Weights of a small GPT-style language model, trained from scratch on English Wikipedia.
Size: 9 layers, width 64, 2 heads of 32, vocabulary 32000.
Architecture: rotary positions, normalized queries and keys.
Training: a variant of SOAP for these matrices, 127M tokens, 4030 steps.
Each number is 128 + 32 x the weight over its row's rms, rounded and kept within 0 to 255. Layers, rows and columns count from 0. The size above them is the row's rms in percent of the matrix's.

# layer 3 attention query, 64x64, rms 0.19, rows 0-31, columns 0-63
size [ 77  94 106 123 174 101  95 104  66  69 111 172 111 139  95  81  84  88 109 116 142  95  98 111  93 114  74 126  81  91 105 107]
[[140 136 146 129  97  84 194 120 195 120 129 134 112 121  82 145 134 117 103 119 126 106  87 158 141  84 145 119 139 210 103 139 179 153 167 141 136 145 128 132 128  70  83  68 100 138 141 122  58 123 155 130 189 131 125 159  85 135 124  89 190  96 136 176]
 [117 220  79 152 126 142 168 123 108  95 113 169 149 157  84 160 154 151 130  90 155 131 121 147 167 121 132 161 104 191 167 128  85 116 107 165 140  90 175 127 138  92 134  82 124 192 121 135 100  85 143 136  82  74 101 197 112 129 145 167 161 127 122 117]
 [159 138  94 140 121 130 166 100 131  98 107 128 162  96 102 151 148 233 163 158 144  72 127 190 144 133 101 131 103 162 135  91 143  87 104 138  98 123 144 136 137 140 165 144 147 149 145 171 167 141 201 111 123  68 135 167  76 163 133 140 175 189 121 124]
 [164 141  76 114 116 102 107  91 134  72 119 117 124 129 140 181 126 190 171 168  71 117 120 145 110 123 110 158 110 173 132  81 170  57 134 106 112 152 145 163 130 141 168 131 159 134 147 176 168 175 181 107 160  87 143 156  74 122  82 115 158 176 108 110]
 [148 126 157 108 105 148  92 164 150 125 131 125 111 122 149 111 126  62  95 122 153 204 145 112 110 154 123 170  64 146 102 146  96 165  88  93 155 112  75 115 149 107 135 105 152 109 131 119  92 135 111 128  40 107 118 149 165  83  68 129  68  90 174 172]
 [124 175  95 128 146 121 151  92 106  71 104 109 121 174 153 167 121 174 141 127  80  93  78  88 151 130  83 110 141  98 171 133 173 104 197  92  68 113 179 197  85 146 104 126 117 110 126 135 118 104 109 159 186  95 140 151 120 176 128 134 141  90  99 109]
 [147  98  79 135 154 106 139  77 110 132  86 125  96 164 145 103 168 116 115 107  97  94 110 140 182 146 124 145 150 125 110 141 129 185 129  95  95  77 154 145 139  98 149 177  95 172 100 122  95  73  61 177 124 141 121 138 174 138 166  73 168  55  91 142]
 [103 133 133 121 146  81 136  86  86 125 163  91 137 192 116 115 114 159 154 103 101  70 104 104 145 142 134 127 137  73 128  73 123 144 175 156  85  86 124 150 112 118 120 164  56  84  97 107  92 114 102 211 158 116 158 128 167 108 168  60 145 121 128 111]
 [203  75 118 129 139 146 140 152 114 112 119 150 117  69 169 127 144  97 104 160 105  96 117 109  98 129 119 115 116 129 124  80  93 149 198  85 135 184  76  87 129 102  84 224 150 108 180  89  97 134 104 109 117  87 144 170 139 132 135  91 143 145 145 136]
 [124  80 112  95  99 125  93 114 130 149 113 118 136 159 134 120  89 112  85 144  73  99 120  85  81 117 167 133 161 141 104 199 158 145 166  36 155 127 169 106 106 144  95 109 168 172 150 148  88 102 108 115 156 201  81 108 108 100 107  85 136  87 126 141]
 [160 131 122 174  75 122 174 102 144 126 129 183 144 138 109 139 159 179 177 138 153  66 102 187 118 144  92 130 136 138 125 124 137 106  94  97 107 113 166 148 112  99 123 121 173 189  85 172 152  76 141 124  95 108 156 130 104 175  98 191 182 187 122 111]
 [151 124  88 142  86 159 151 110  99 130 127 144 162  89 100 155 152 202 179 135 126  96 120 191 116  96 118 108 120 112 135  71 142  81 102 156 123 138 158 144 113 129 110 115 159 177  94 188 159 121 161  91 161  87 132 132 116 175 116 188 175 185 111  70]
 [162 116 134 113 142  83 143 121 166 106  57  89  86  85 161 121  49  93 141 136 134 196 106 128 138 137 112 145  89 116 118 177 123 152  79 158 167 137  79  88  73 154 143 124 146  79 157  78 115 134 151  91  71  96  99 159 124 157 116  93 140 147 115 132]
 [ 97 122 153 168  86 140 158 180 135 143 165 180 175 106  97 104 166 152 121 146 171  74 142 143  87 128 179  85 170 111 114  81 143  91 131 124 119 127 174 122 149 105 123 182 154 131 117 128 164  99  49 117 123  84 150 101 124 118 123 219 144 138 161 124]
 [170 154 108 125  70 156 140 167 114 129 140  55 152 129  60 121 140 148 157 147 141 133 143  68 139 114 109 162 122  88 155  85 144 202 119 160 212  79 127 144 119  94 118 106 143 137  94 150 111 159 155 174 165  93 100 154 145 155  89 130  89 127 147  92]
 [142 148 184 183 170 145 160 140 123 161 122 133 145 146 116  94 110 127 154 103 152  97 156  97 120 148 110  75 168  71 143 150 148 147 131 157 135 112 137 116  56 120 106  84 183 157 148 123 136  89 145 165 197 136 152 105 130 206 138 184 196 136 118  98]
 [ 97 137 109 154 112 110 165 102 114 129 104 137 111 127 153 118 147 151 115 156 176 161 106 188 169 115 111 119  51 134 139 145 181 147 131  82  68 129 125 133 185  94 166  91 206 150 113 129  91  71 117  97 101  77 159 131  94 123 120 124 145  83  92 184]
 [163 152 104 132 192 146 126 121 104  83 121 151 160 152 189 100 116 158 133  81 123 157 108  62  94 118 153  93 114 103 115 103 139  70 109 135  98 167 167 159 121 202 113 149 115 119 128 128 127  71  68 108 173  65 153 168 184 111 141 121 106 124 130  96]
 [106 128 141 204 126 144  95 169 130 190 132 114 150  95  79 127 172 119 150 166 187 142 181 133 105 141 110 157 128 100 198 128 119 131 114 183 146 137 131  73 121 154 126  86 155 102 117 132 161 198 159 124  99 148 104  92 106 123 136 189  83 166  96 105]
 [102 130 174 204 159 117 137 192 132 167 110 161 129 105  98 101  91 157 117 176 182  95 145 149  73 163 163 105 189 122 137 130  84 110 123 146 178 158 131 100 110 162 110 127 162 117 134  68 188 156 127 117 138 134 101  91 103 129 149 181 111 180 123 123]
 [221 148 113 110  77 141 126 151 114 115 124 160 117  67 145 141 115 105 147 129 107 188 160 137 112 110 112 137  69 113 115 133  88 132  91 117 143 119  69 130  49 120 149 115 161 158 138 143 106 126 156  54 102  53 137 179 152 109  95 138 123 169 138 118]
 [110 139 153 118  93 143 146 174 132 191 166  95 122 121 147  87 130  93 130 144 175 124 125 135 113 192 123 168  89 122 148 153 154 153 102 151  59 178  95 118 102  95  47  85 145  79 138 173 140 158 183 108 155 152 159 149  92  81 145 122 118 149 171 118]
 [203 131 125 124  78 135 123 115 135  78 134 128  83 161 155 151 136 131 141 127  58 113 138 124 186 138  96 105 131 128 105 201 119 134 170  66  66 159 167 145 146 113 148 108 112 148 129 186  81 100 169  82 106  86 119 142 179 152 112  92 133 137 173 121]
 [126 176  90 139 138 127  69 110 143  92 177  90  79 142 118 139 155 105 101 122  76 126 111 112 137 123 154 181 161 150 147 123  88 148 164  89 137 140 151 107 144 157 145  99  86  92 113 199 128 174 127 148 109 147  89  73  95  74 118  52  72 157 142 151]
 [157 129  92  97 101 162 119  86 111 128 145 116  98 165 117 156 186 130 101 130 126 171 111  51 136 134 122 213  61 143 148  92 155 121 109 121 155 146  73 121 135 116 136  77 131  97  78 129  88 183 112 126 106  81 153 146  95  62 118 134  83 136  98 144]
 [ 92 103 171 105  80 148 103 154 132 142 160 114 161  92  82 108 112  95 141 112 117 164 113 135 143 137 116 151  94 173 136 117 124 141 148  93 117 141 131 150 150 126 172  87 108  76 172 131 195 174 140 114 112 145  82 105  52 127 139 215  94 110 168  59]
 [116  83  85 144 167 150 158 108  79 140 127 113 152 140 124 177 168 134 155 140 117 122 150 124 156 104 139 146 102 183 181 109 110 143 126 203 149 169 156  85 126  91 147 157 110 182 132 174 111 179 130  44 129 146  96 103 139 156 196 164 157 104 107 103]
 [155 172 122 124 118 143 162 169 128 137 155 168 126  96 139 150 128  67 162 127 210 196 111 160 176 113 131 152 109 127 139 182 141 112  73 125 158 122  74  99 141 101  72 100 171 144 141 146 117 169 169  88  70 103 136 153  94 140 142 149  99 181 140 147]
 [ 45 136 135 154 189  83 132 146 156 134 121 127 159 109 149  81  86 123 137 170 144  93 169 125  88 115 168 100 123 108 111  97 138 115 147 149 156 119 139 104  99 163 111  98 126 107 121  54 196 141 103 152 190 205 156  97  89 118 138 139  83 157 147 130]
 [157 166 161 153 136 191 128 208 142 145 116 158 150 108 110 148 123 152 107 108 149 163 136  73 143 158 108 119 195 154 169 110 162  82 156 143 143 154 114 104 115 145  82 117 177  92 170 126 164 118 184 121  53 112 121 173 123 150 101 191 107 117 127 102]
 [106  87 123 168 146 110 136 144  45 120 131 161 130 139  88  88 113 146 197 111 161  81 131 186 135 161 144 127 163 105  99 116 101 135 118 115 145 143 200 108 115 114 185  76  92 178 101  63 125 106 124 130 169 127  99 122 121 186 172 151 124 158 151 111]
 [155 119 144 102 146 137 107 203  82  93  79  97 122 126 195 107 151 118 130 141 112 156 150 211 140 103 120 148 113 137  96 167 167 150  79 101 153 164 151 115 130 130 141 196 180 164 103 120 101  86  95  51 156 126  86 137 159 121 123 113 120 126 134 171]]
# layer 3 attention key, 64x64, rms 0.177, rows 0-31, columns 0-63
size [ 79  73  94 124  79  90  98  96  64  71  75  60 141 104 110  95 124 124 112  98 109 106 103  97  79 105  97  94 104 121 112 113]
[[118  69 120 182 106 113 118  70 132  88 150 126  94 133  98 106 141 156 107 117  89 129 128 173  65 196 136 149 136  94 139 113 126 119 179 103 118 102 119 137  79 119 137 207  96 129 142 149 150 151  93 147 125  93 127 107 159  82  92 164  35 149 103 144]
 [159  74 119 159 121 139 145  92 147 131 191 151  96  97 102 140 162 169 152 121 106 104  96 196 115 170 134 113 139  77 105 148 146  82 154 161 107 119 155 173 107 138 159 156 132 150  98 187 145 162 101 125 170 146 183  56 133 139 109 189 130 181 102 113]
 [152 146 116 166 144 158 138  80 130  92 144 115 125 118 144 169 151 151 175 128 164  78  83 154 157 168  63  91  98  94 161 124 122 119 178 151  67 127 170 171  87  85 148  69 108 125  73 189 144 117 132 121 111 107 115 125 127 122 174 176 129 131 136  65]
 [158 103  80 146 171 114 118  62 114 139 147  98 123  84 132 155 153 148 170 188 132 123 129 155 147 163  94  96 125  43 185 161 133 148 178 161 105 150 137 136  84  88 170  96  93  83 109 179 148  90 168 139 118 134 135 142 122 100 161 158  94 119 129  81]
 [161 103 150 112 105 173  65 105  98 142 138 162 127 135 189  42  95  81 120 148 127 183 134 114  77 187 114  90 115 116  90 165 139 131  93 114 121 152  78 116 116 145 119 143 154 143 125 184 178  68 133 143 110 212 111 119 130 124 140 113 109 117 116 121]
 [190 130  95  97  46 114 189 118 134 134 104 133 118 149 118 127 144 117 163 100 116 127 197 137 182  70 144 135 116 121  96  90 137 192 141 146  86  67 119  85 176 112 131 105 114 175  74 145 105 110 141 110  90 117 140 131 126 171 141  67 106 154 138 116]
 [ 92 107 154 140  77 114 167  98 155 146 131 170 135  68 144 161 164 158 149 117 171 100 132 138 157 193 192  81 136  89 139 145 102 117 124 145  55  94 110 124 125  97  72  53 161 155 127 159 130  94 132 155 137  86 136  94 130  85 110 156 111 148  97  97]
 [ 92 175 168 171 124 116 135 152 183  72 176 103 143 160 126 145 114 148 186  49 173  88 101 132 122 187  98 122 155 126 161 101 104 119 153 104  80  79 169  91  83 120 151 107 109 155  86 131 114 145 120 114 103 121 128 152 150 120 166 140 199 134  96 130]
 [100 122 136  60 135 139 104 114 148 136 139 137  67 127 102 103 144 173 139 127 123 155 133 149 147 128 143  41 127 124 138 204 165 123  85 117 127 116 119 152 151 187 173 155 103 166 125 172  77 178 126 160 177 144 126  88 107 114  47 134 171 123 155 102]
 [127 167 120 111 133 151 121  89 129 136 113 139 150 142 129 147  92 120 196  93 115 149 127 104 146 152 137  86  85 139  94 115  78 150  96 157 122 129 187 130 133 124 163 130 123  69 135 101 163 177 156  72 172 115  83  87 141 144 161 223 189 161  77 152]
 [150 155 122  80 134 146 138 118 120 103 161 127  95 135 103 135 158 163 134 173 115  98 125 116 132 193 120  93  90  99 139 161 165 101 201 118  96 135 159 127  89 124 144 159  86  77 188 132 136 118 154  81 142  91 139 166 115  20 100 169 159 129 123 168]
 [169 129 153  61 155 155 163 176  72 168 102 111 134  91 127 163 155 105 123 157  73  95 191 143 181  82  75 104 153  95  70 146 141 119 102 103 101 111 162 100 122  90 105 150 134 144 144 105  60 157 126  89 160 164 153 162 127 130 151 146 151 118 108 138]
 [ 90 129  96 144 168  79  84  93 128 162 146  88 123 104  94 147 176 114 163 206 171  74 113 148 115 165 104 119 144  93 173 180 143 122 207 105  81 123 144 150  74 118 123 100  84  82 125 123 107 140 118 141 147 124 117 122 103  99 185 175 122 112 129 111]
 [184 134 183 123  67 147 142 192 137 127 112 171 116 117 154  56  58  83 148 113 123 183 167 111 100 118 138 119 109 140  72 119 158  98  96 113 123 129  79 103 136 145 144 113 190 159 116 145 143  94  86 101  72 163  76 109 111 144 121  95 129 128 142 115]
 [ 80 103 151  76 158 117 139  85 112 103 151  83 139 138  90  96 147  93 128 149 116  89  98 146  98 151 118 199 191 110 164 143 148 171 139  99 192 122 151  88 174 147 115 165  79 178 145 136  74 112 133 183  78 151 121 136 144 130 103 136 108 123 160  81]
 [148 164 128 144 165 139 124 211 126 180  82 153 108 106 121  97  91 119 124 143 118 178 144  87 130  77  93 109 174 110 140 110  91 140  89 117 162  97  75  84 144 152 137  91 154 150 172 162  71 156 120 130 117 160 113 175 101 193  93 139 104 150 100  82]
 [112 148  79 149 131 173 152  82 174 136 158 102 129 177 118 128 152 122 123 115 171 129 126 142 206 101 104 100 138 159 112 190 110 154 166  99  75 116 191 134 160 104 151 142 104 121 119 104  93 170 134 211 103 125 103 121  68 104 182 132 108 112 166 105]
 [ 80 178 181 182 172 116 130 146 131  86  55 157 142  82 137 140  78 132  62 112 198 167  82  98 128  67 124  98 139 120 145 117 102 118 122 142 110 159 121 118 152 168 138  82 129 138 120 127 160 119 104 115  77 135 121 199 153 158 138 133 153 105 100 130]
 [163 160 145 108 160 119 122 169 105 161 153 144 162 160 123 105 131 110 149 120  95 153 184 174 120  82  63 163 135 147 167  89 117 130  95 105 188 158 155 136  97 126 108 115 129 129 161  88 111  85 156 159 145 126  92 190  93 173 183 102 102  57  99 167]
 [150 152 130 132 185 100 136 207 121 141 102 152 147 146  95 126 131 155 106 168 128 143 151 145  60 130 102 100 159 137 187 123 130 123 145 121 196 158  89  96  90 194 134 186 167 125 152  98 178  97 116 133  76 113 146 152  87 120  83 143 140 101 149 185]
 [118 117 173 158  92 119 146 198  73 112 102 147 103  78  99 134  96 103 172 109 131 101 146 142 116  80 104 105 112 144 103  80  87 115 169 155 154 118 143 142  33 104 121 103 123 143 107  69 141 126  92  84 108 184 102 125 122 175 175 133 158 160 131  91]
 [102 134 180 146  57 129 169 189 146 145 141 123 135 133 190 164 117 167 158  86 147 125 138 127 136 143  92 190 127 117 128 135 136 121 150 170  92 120 116 163  42 135  45  99 136 131 151 170 142 159 167 155  89 160  98 166 151 124 123 118 129 129 185 132]
 [139  75 120 176 208 158  94 137 123 185 141 103 102 108 123 107 194 125 101 134 125  92 159 108  89 104 148 153 175 117 147 158 152  95 158 133 150 172 153 156 113 123 114 191 115 122 168 139 126 153 115 113  95  84 173 125 153  99  47 139 117  88 178 143]
 [104 117 122 170 177 183  94 139  97 137 158 125 166 176 177 137 129  82 107 119 110  81  89 115 103  99 139 136 122  98 193 121 135 123 128  60 149 155 143 137 135 130 167 136 133  50 145 140 134  84 128 123 140  69 132 149 210  94 107 128 140 113 116 199]
 [126  72 135  80 111 173 171 105  60 101 173 138 168 147 168 166 104 167 142 155 135  88 159 101 174 111 104 117  94  92 123 146 209 103 118 151 150 158 143 150 115 161 111  86 111 148  70  61 101 114 101 157 179 148 126 153 171 123 134 137 129 130 113 107]
 [162  96 140  54 130 128 100 114  96 184 119 134 145  93 124 102 119 117 131 118  81 154 147 108 162 167 107 130  71 138 123 112  92 168 135  93  97  90 132 132 138 107 159 122  95 124 155 129 147 146 107 151 101  90 145 178 120 149 143 213 125 187 188  38]
 [155 123  97 130 161 144 136  65  71 199 136  91  97 142 162 136 130 148  57 154 132 136 136 112 164  95 111 178  84 132 138  95 127  99 138  54 143 130 108 131 174 149 122 118  73 163 124 200  77 143 140 119 162 165 132  86 117 116  98 138 120 149 181 109]
 [ 56 132 140 170 109 117 157  78 153 126 161 145 121 155  87 114 190  86  78 147 166 127 129 162 154 150  91 143 152  63 175 116 115 108 110 130 138 150 123  97 154 126 111  75 104 124 145 137 213 139 138 133 140 144  89 139 133  99 135  59  52 128 140 104]
 [ 58 139  74 126 125 114 127 173 135 133 108 124 137 111 124  38  76  81 166 167 121 143 153 143  87 150 140 135 165 107  95 132 106 151 119 103 208 154 108 107 113 177 148 156 140 153 138 117 104 105 164  64 136 192 137 150  85 155 109 124 154 152 124 172]
 [142 148 123 131 128 100 137 136 151  91 147 116 138 183 103 148 170  77 114 153 117 141 102  77  95 113 145 145 116 150 136 104 234 113 211 128 122 146 126 156 140 143  55 148 159 114 162 144 142 140 162 168  91 159 147 127  90 172 175 117  54 109 132 141]
 [156  94 147 134 153 108 157 186  35 109 134 154 107 128 135 104 112 123 220  84 154 148 145 118 135 177 125 103 168 129 110 132 139 103 111 134 121 128 146 104  98 116 166  70 108 157 125  93  58 105 136 125 124  74 135  75  95 171 151 176 139 115 149 172]
 [117 132 144 104  80  97 101 129 127 132  80 106 101 121 168 149 170 106 108 137  78 143 137 189 102 125 184 152  84 123 133 168 110 150 156 143  49 168 129  99 194 128 143  73 125  82 114 114  95 106 156 111 110 149 108  95 139 112 135  52  84 157 169  87]]
# layer 3 attention value, 64x64, rms 0.216, rows 0-20, columns 0-63
size [ 68  73  86  94  93  97  76  84  83  86  80  90  87  84  74  80  89  82  94  80  90]
[[129 132 148 116  84 121 117  96 149 178  78 106 119 190 199 107  75 181 164 136 116 153 118 140 157 131 127 123 140 162 155 119 132 152 203  93 156  90  92 117 121 156 165  82 119  95 131 211  99 140 118  77  68 118 108 126 157 102  94 143  96 118 149 127]
 [151  33 140  53 134 136  97 131 202 105 128 124 142 126 141 132  80 140 108  90 150  80 161 111 156  82 131  93  91  81 169 167 142 171 123 163 146 160 135 114 145 111 118 142 107 194 173  99 182 140 147 116 126 126  98 140 120 127  73 109 117 127 154 162]
 [ 95 128 134 104 120  60  86 106 140 135 164  87 115 132  16 127 122 153  66 177  71  90 138 160 152  90 128 144 156 136 137 122 172 133 156 157 137 117 154 162  86 168 116 126 163 133 108 122 138 130  83 142 182 158 140 102 113 145 162 147 133  68 124 167]
 [214 118 137 133  67  85 124 124 112 144  81 131 155 163 154 126 138 155 220 129 157 130 139 127  85 126 151 169  76 145  92 169 137  90 113 112 129 155 106 142 149 137  92 177 149 159 151 121 124 129 154 113 140 121  67 165 113  81 132 121 193 187 149 139]
 [120 150  94 128 147 163 129 114 151 145 183 141 160 110 170 147  73 168 108 145 168 168 146  91 182 165  97 103 104 148 147  76 194 178  94 154 134  89 111 126 200 170 174 155 176 104  84 144 112 102 135 127 125 114 153 158 179 135  75 121 123 103 146 118]
 [129 126 152 165 135 105  88 117 158 113  96 198  98 172 124 113 148 132 184 113 128 101 131 116 152 140 159 209  31 154  93 127 114 118 141 128 114 131 163 138  76 120 140 144 118 139 156 109 188 148 118 180 122 107  95 153 101 135 142 160 220  96 140 124]
 [130 109 117 136 161 157 107 124 167 117 114  86 200  87 190 106 118 152  76 144 129 153 118 130 115 102 121 138 118  89 104 146 122 172 189 132 135 168 181  76 155 138 113 181 121 107 143  99  64 125 121 111 183 135 145  82 142 112 166 151  77 161 159 196]
 [ 83 166  96 139 125 110  99 123 107 100 126 167  95 197 121 107 150 126 120 139 147 125 103  75 108 210 161 169 147 138 111 141  90 140 123  79 148 111 161 147 122 105 156 130 104 167 118  80 204 186 109 141 103 105 154 122  32 145 119 126 163 112 140 156]
 [ 79  80 116 133 169 137 178 102  92  89 171 117  70  93  96 143 150 113 155  98 123 110  89 138 134 152 144 106 141 166 145  90 136 132  95 194 142 149 142 124 163 119 127 126  76 104 165 116 178 108  95  26 148 114 108 104 101 152 162 159 105  85 154 161]
 [198 173 122  95 100 121 163 104 150 150 125 140 178  87 136 139 112 113 107 124 107 141 176 116 101 122 102 122 143 135 152 123 129 142  93 109 131 138 118  80 122 143 134 165 165 100 160 167 103  92 152 154 120 104 204 139  95 129  23 201 126 189 155 104]
 [167  79 127 152  97 109 176 164 172 127 121 198 145 131 111 129 111 155 110  97 133  78 108 166 143 150 148 166 133 152 174  91 130  66 113 127 197 115 162  75 139 172 157 100 131 102 141  99 109  74 139 154 134 203 116  81 138 113 123 123 126 131  62 112]
 [163 185 145 142  75 122 115 175 146 127 122  94 142 106 150 100 110 105 153 102 150 157 177 178  93  92  93 134 171 121 121 136 153 173  75  86 100 145  82 132 107 141  73 123 186  50 123 143  68  99 150 135 173 116 166 112  89 112 126 104  93 157 136 152]
 [134  59  71 142 112 143 152 106 143 208 142 151 148 166 160 133 154 127  95 175 124 146 148 106 149 149 100  69  93 148 180 100  81 124 112 164 164 131 196 101 155 134 137 158 145 114  90 119 200 107 132 122 127 138 119 174 129 128 199 175 112 121 122 144]
 [160 119 155  27 120 176 144 123 113 130 151  93 142 156 134 111 133  45 181 150 145 163 138 158 160 121 115 170  82 139 138 183 156 133 153 171 114  98 107 121 114 100 125 133  69 147 129 113 150  73 125  89  76 176 143 159 102 163 132 115  82 146 151 142]
 [112 143  93 188 142 135 158  97 108 168  91 176  99 131  35 123 126 102 122 159 126 111 161 127 130 153 138  98  80 135 152 169 113 115 150 111  97 145 152 153 113 151 131 135  71 182 144  76 159 171 115 132 170 149  95  67 176 127  89  92  84  78 112 114]
 [142 135 143  89 155 119 125 162 143  67 106  76 169  84 127 127 191 106 160 105 112 144 107 190  99 174 126  99 139  96 118 107  95 126 133  97  84 155  81 101 117 108 140 112 145 103 168 105 139 131  63 111 107 103 181 150 104 112  83  96  91 219 126 151]
 [106 160 133 180 135 138  91 129 112 135 125  80  76  76 123 172 162 142 121 115 129  93 154 176 125  85 128 127 171  96 142 142  76 198 123 111 121 100 153 131  88 110 159 129  74 176 145  60 172 123  67 148 140 139 104 114 135 164 190 152 157 141 152  82]
 [178 133 177 102 137 121 138 171 135 121  68 109  54  93  72  98 113  97  68 138 131 158 161 164 107 103 110 168 145 118 102 118  17 153 128 150 117 120  84 151  98 107 112 111  93  94 129 125 133 167  85 123 150  97 179 112 121 117 149 157 141 139 106 106]
 [103 136 144 136 118 126 155 165 134 111 138  61 119  61 132 126 180  76 154 119 148 164 130 170 197 112  71 156 123 141 127  93  99 108 209 108  97 101 113 105 115  95 151 106  60 151 104 109 134 162 110 136  97 105 166 166 167 166 170 143  90 110 154 140]
 [114 188 102 181 139 104 144 131  92  54 177 120 156  82 134 129 120 136 208 148 101 133 170 141 149 142  83  67 128 120  76 138 139 119 119 136 184 115 198 112 146 101 142  81 128 126 141 147 112 166 132  78 156 154 102  83 165 152 100 145 141 103  97 140]
 [ 78 104 123 117 146  84 118 152 118 100  96 155 132 146 101 168 104 159 113  79 110  60 131 139  97 169 123 146 138 151 124 131 129  52 157 146 122 140 170 139  69 155  69 106 131 169 126 154 135 166 103 101 178 152 143  88 103  75 149 175 174 170 167  82]]
# layer 3 attention output (transposed), 64x64, rms 0.185, rows 0-19, columns 0-63
size [ 77  74  87 103 100 118  92  91 101 109  94  95  90  96  81  85 104  89  96  89]
[[176 110 113 135 132 132 124 109  91 126 210 147  95 127  92 139 178  62 157 116 123  62 155 126 136 157 146 135  78 101  62 155 108 156 115 138  58 138 117 151 120  93 112 122 131 200 138 103 106 118 169 154 132 124 161  98 107 120 147 118 186 131 119 196]
 [126 186 119 144  81 156 134  80  83 163 166 155  87 147 194  98 148 126 156 163 109 147  88 152 100 189 178 145 152 131  91  70 140  75 131 130 140 107 121 141 104 128 125 115 168  73  84 140  94 108 143 120 102 155 112 110 121 171 128 162 137 157 145  49]
 [124 126 166 138 187 157 163 150 126 117 106 169 112 155 211 117 166 160 127  97 152  89 113 139  77 142 139  70 140 146 119 133  78 119 102 129  80 142 158 125 151 195 122  98  95 137  97 104 108 115 109 148 150 114 116 176 130 169 118  53 123 185  97  68]
 [114 123  82 114 125 144  78 129 149  89 139 156  67 108 129 132  60 100  87  97  39 175 140 116 170 132 134 144 106 116 129 126  68 150 144 133 119  92 114 128  94  80 189  78 131 105 115 164 110 103  94 169 131 100 132 131 141 111  83  71  88 111  84 112]
 [199 109 159 103 140 151 152 190  97 120 104  81 102 113 135  98 101 112 114 149 132 108  88 173 108 128 103  85 153 114 120 189  95 112  88  95 143 169  92 132  59 122 180 131 123 198 122 157 111 109 203  97  69 146 119 158 124 150 150 118 116 111 149 147]
 [128 141  92 121 124  71 136 105  70 142 105 124 101 159 104 140  62  99  95 168  66 133  99 111 133 102 156 110 173 100 181  98 117  98 166 102 100  68 135 194 182 139  95 131 125 152  74 119 130 115 108 126 145 122 149 125 118  84 109  44  98 120 108 143]
 [ 74 142 143 132 102 115 162 136 100 177 193 142 116  93  78 142  71 132 147  97 140 118  59 129 138 199 129 111  98 170 140 129 171 112  59 130 145 144  57 143 134 111 115 121 158 104 133 143 146 153 119 104 103 103 161 142  99 124 108 120 212 145  94  87]
 [131 101 129 124 127 172 156 141 121 148  90 106 161 123 100  93 109 112 147 142 121  79 128 101 158  84 123  88 132  58 136  93  83  59 138 179 102 136 179 154 153 165  65 138 169  61 125 162 107  89  99 129 144 132  81 134 190 144  80 147 106 105 119  92]
 [ 94 150 141 129 158 155  48 130 153 178 109 139 176  94 116  92 139 161 131 179 118  95 129 105 113 114 111  95 136 123 148 174 144  91 162  65 140  99 104 133 106 151 106 120 146 156 125 132 108 153 147 209 141 167 186 132 140 183 126 172 199 168 103 101]
 [118 108 126  99 126 194 118 177 145 127 159 152 186 140 199 121 110 106 153  75 168 153 114 125 112 140 156 113 127 184  84 163 149 104 130 127  68 128  88 136 151  85 131 117 169 120 121 154 112 146 131  53 143  67  80 106 191 104 153 156 123 108 146 167]
 [125 169 130  87 145 118 150  86 107 171  91 132 114 153 218 109  97 127 139 114 125 164 149  43  87 152 112  78  96 102 108 178 119 152 168  97  96 167 171 128  96 122  77 191 169 165 148 116 148 101 125 138 111  98 100  83 122 109 131 115 147  94 143 105]
 [ 96 106 115 119 146 179 138  84 152 168 170  83 141 119 127 179 162  92 157 104 110 214  79 125 143  93 112 170  77 140 109 152 149  98 131 172 163  82  98  60 171 147 138 145 110 185 136 159 162 187 125 119  86 133 126 160 155 104 148 136 118 141 136 128]
 [112 139 196 128 160 123 142 102 118  77 143 108  95 128 117 127  69 146 163  80 120  73 132 172 165 125 105 105 134  71  75 158 165 167 175 153 107 132 138 128 115 114 181 159 122 185 144 103  83 117 125 117 164 161  65  87 139 176 129  82 172 118 123  97]
 [ 99 139  62 181 125 124 129 102 154 161 136 129 119  87 125 176 143 143  88 152 103  81 136 159 146  76 129 106 151  95  77  72 121 173 109 183 162  78  93  92 167 129 187  95 155 161  67 104 149 137 164 150 126 109 154 139 132 145 183  99 146 109 141 160]
 [119 145 154  63 117  53 141 154 121  48 106 139 125 149 188 138 127  95 198 112  99  79 101  87 170  85 143 136 176 107 122 104 137 138 141 125  94 126 138 144 115 140 113 117 148 117  76 130 160  67  99 150 102 112 167 177  91 142 157 183 144 103 125 118]
 [111 120 162 156 110 179  93 173 126 125 137 140  96  85 133 133 174 115  87 135 139 170 176  75 142 117 170 155 152 146 148  85 169 121  97 151 120 151  97 143 154 127  77  76 121 146  72 174 154 204 175  90 126 118 107  84 139 157  85 189 140 115  98 122]
 [ 38 117 116 102 192 109 145  91 136 158 177 148 168 166  94  71 147 127 136 107 157 123 108 162 171 151 135 138 118 119 133  87  88  92 153 129 159 145 117 153 128 170  78 115 110 108  92 161 141 183 185 109 129 149 159 105  63 159 147 148  71 109 116 125]
 [ 93 113 105 193  98 101 153 109 121 136 142 179 162 164 152 171 167 118 176  74 163 128 115 118 178 136 144 120 142 124 156 136 218 122 145 138 150 125 139 139 122  52  95 127 112 148  90 140  49 149 137 129 103 108 158 188 186 127 118 137  99 111 163 125]
 [152 141 143 114 174 155 169 118 134 167  98 132 133 126 117 236 193 115 111 146 127  53 145 135 126  70 162 128 128 167 190 147 161 185 107 130 166 116  99 134 163  89 148 158 183 119 110 153 139 136 143 118 137 161 119 117  85 163 134 102 127 153 108 172]
 [ 90  89 134  81 122 195 109 159 173 169  80 152 123 127 129 158 108 103  51 124 133 125  67 136 139 126 157 139 162 162 125 136 131 131 129 157  92 140 112 100 116 132 113 161  84  95 195  91 122 119 142 135 129 162 114 219 105  96 162 108 180 128 184 118]]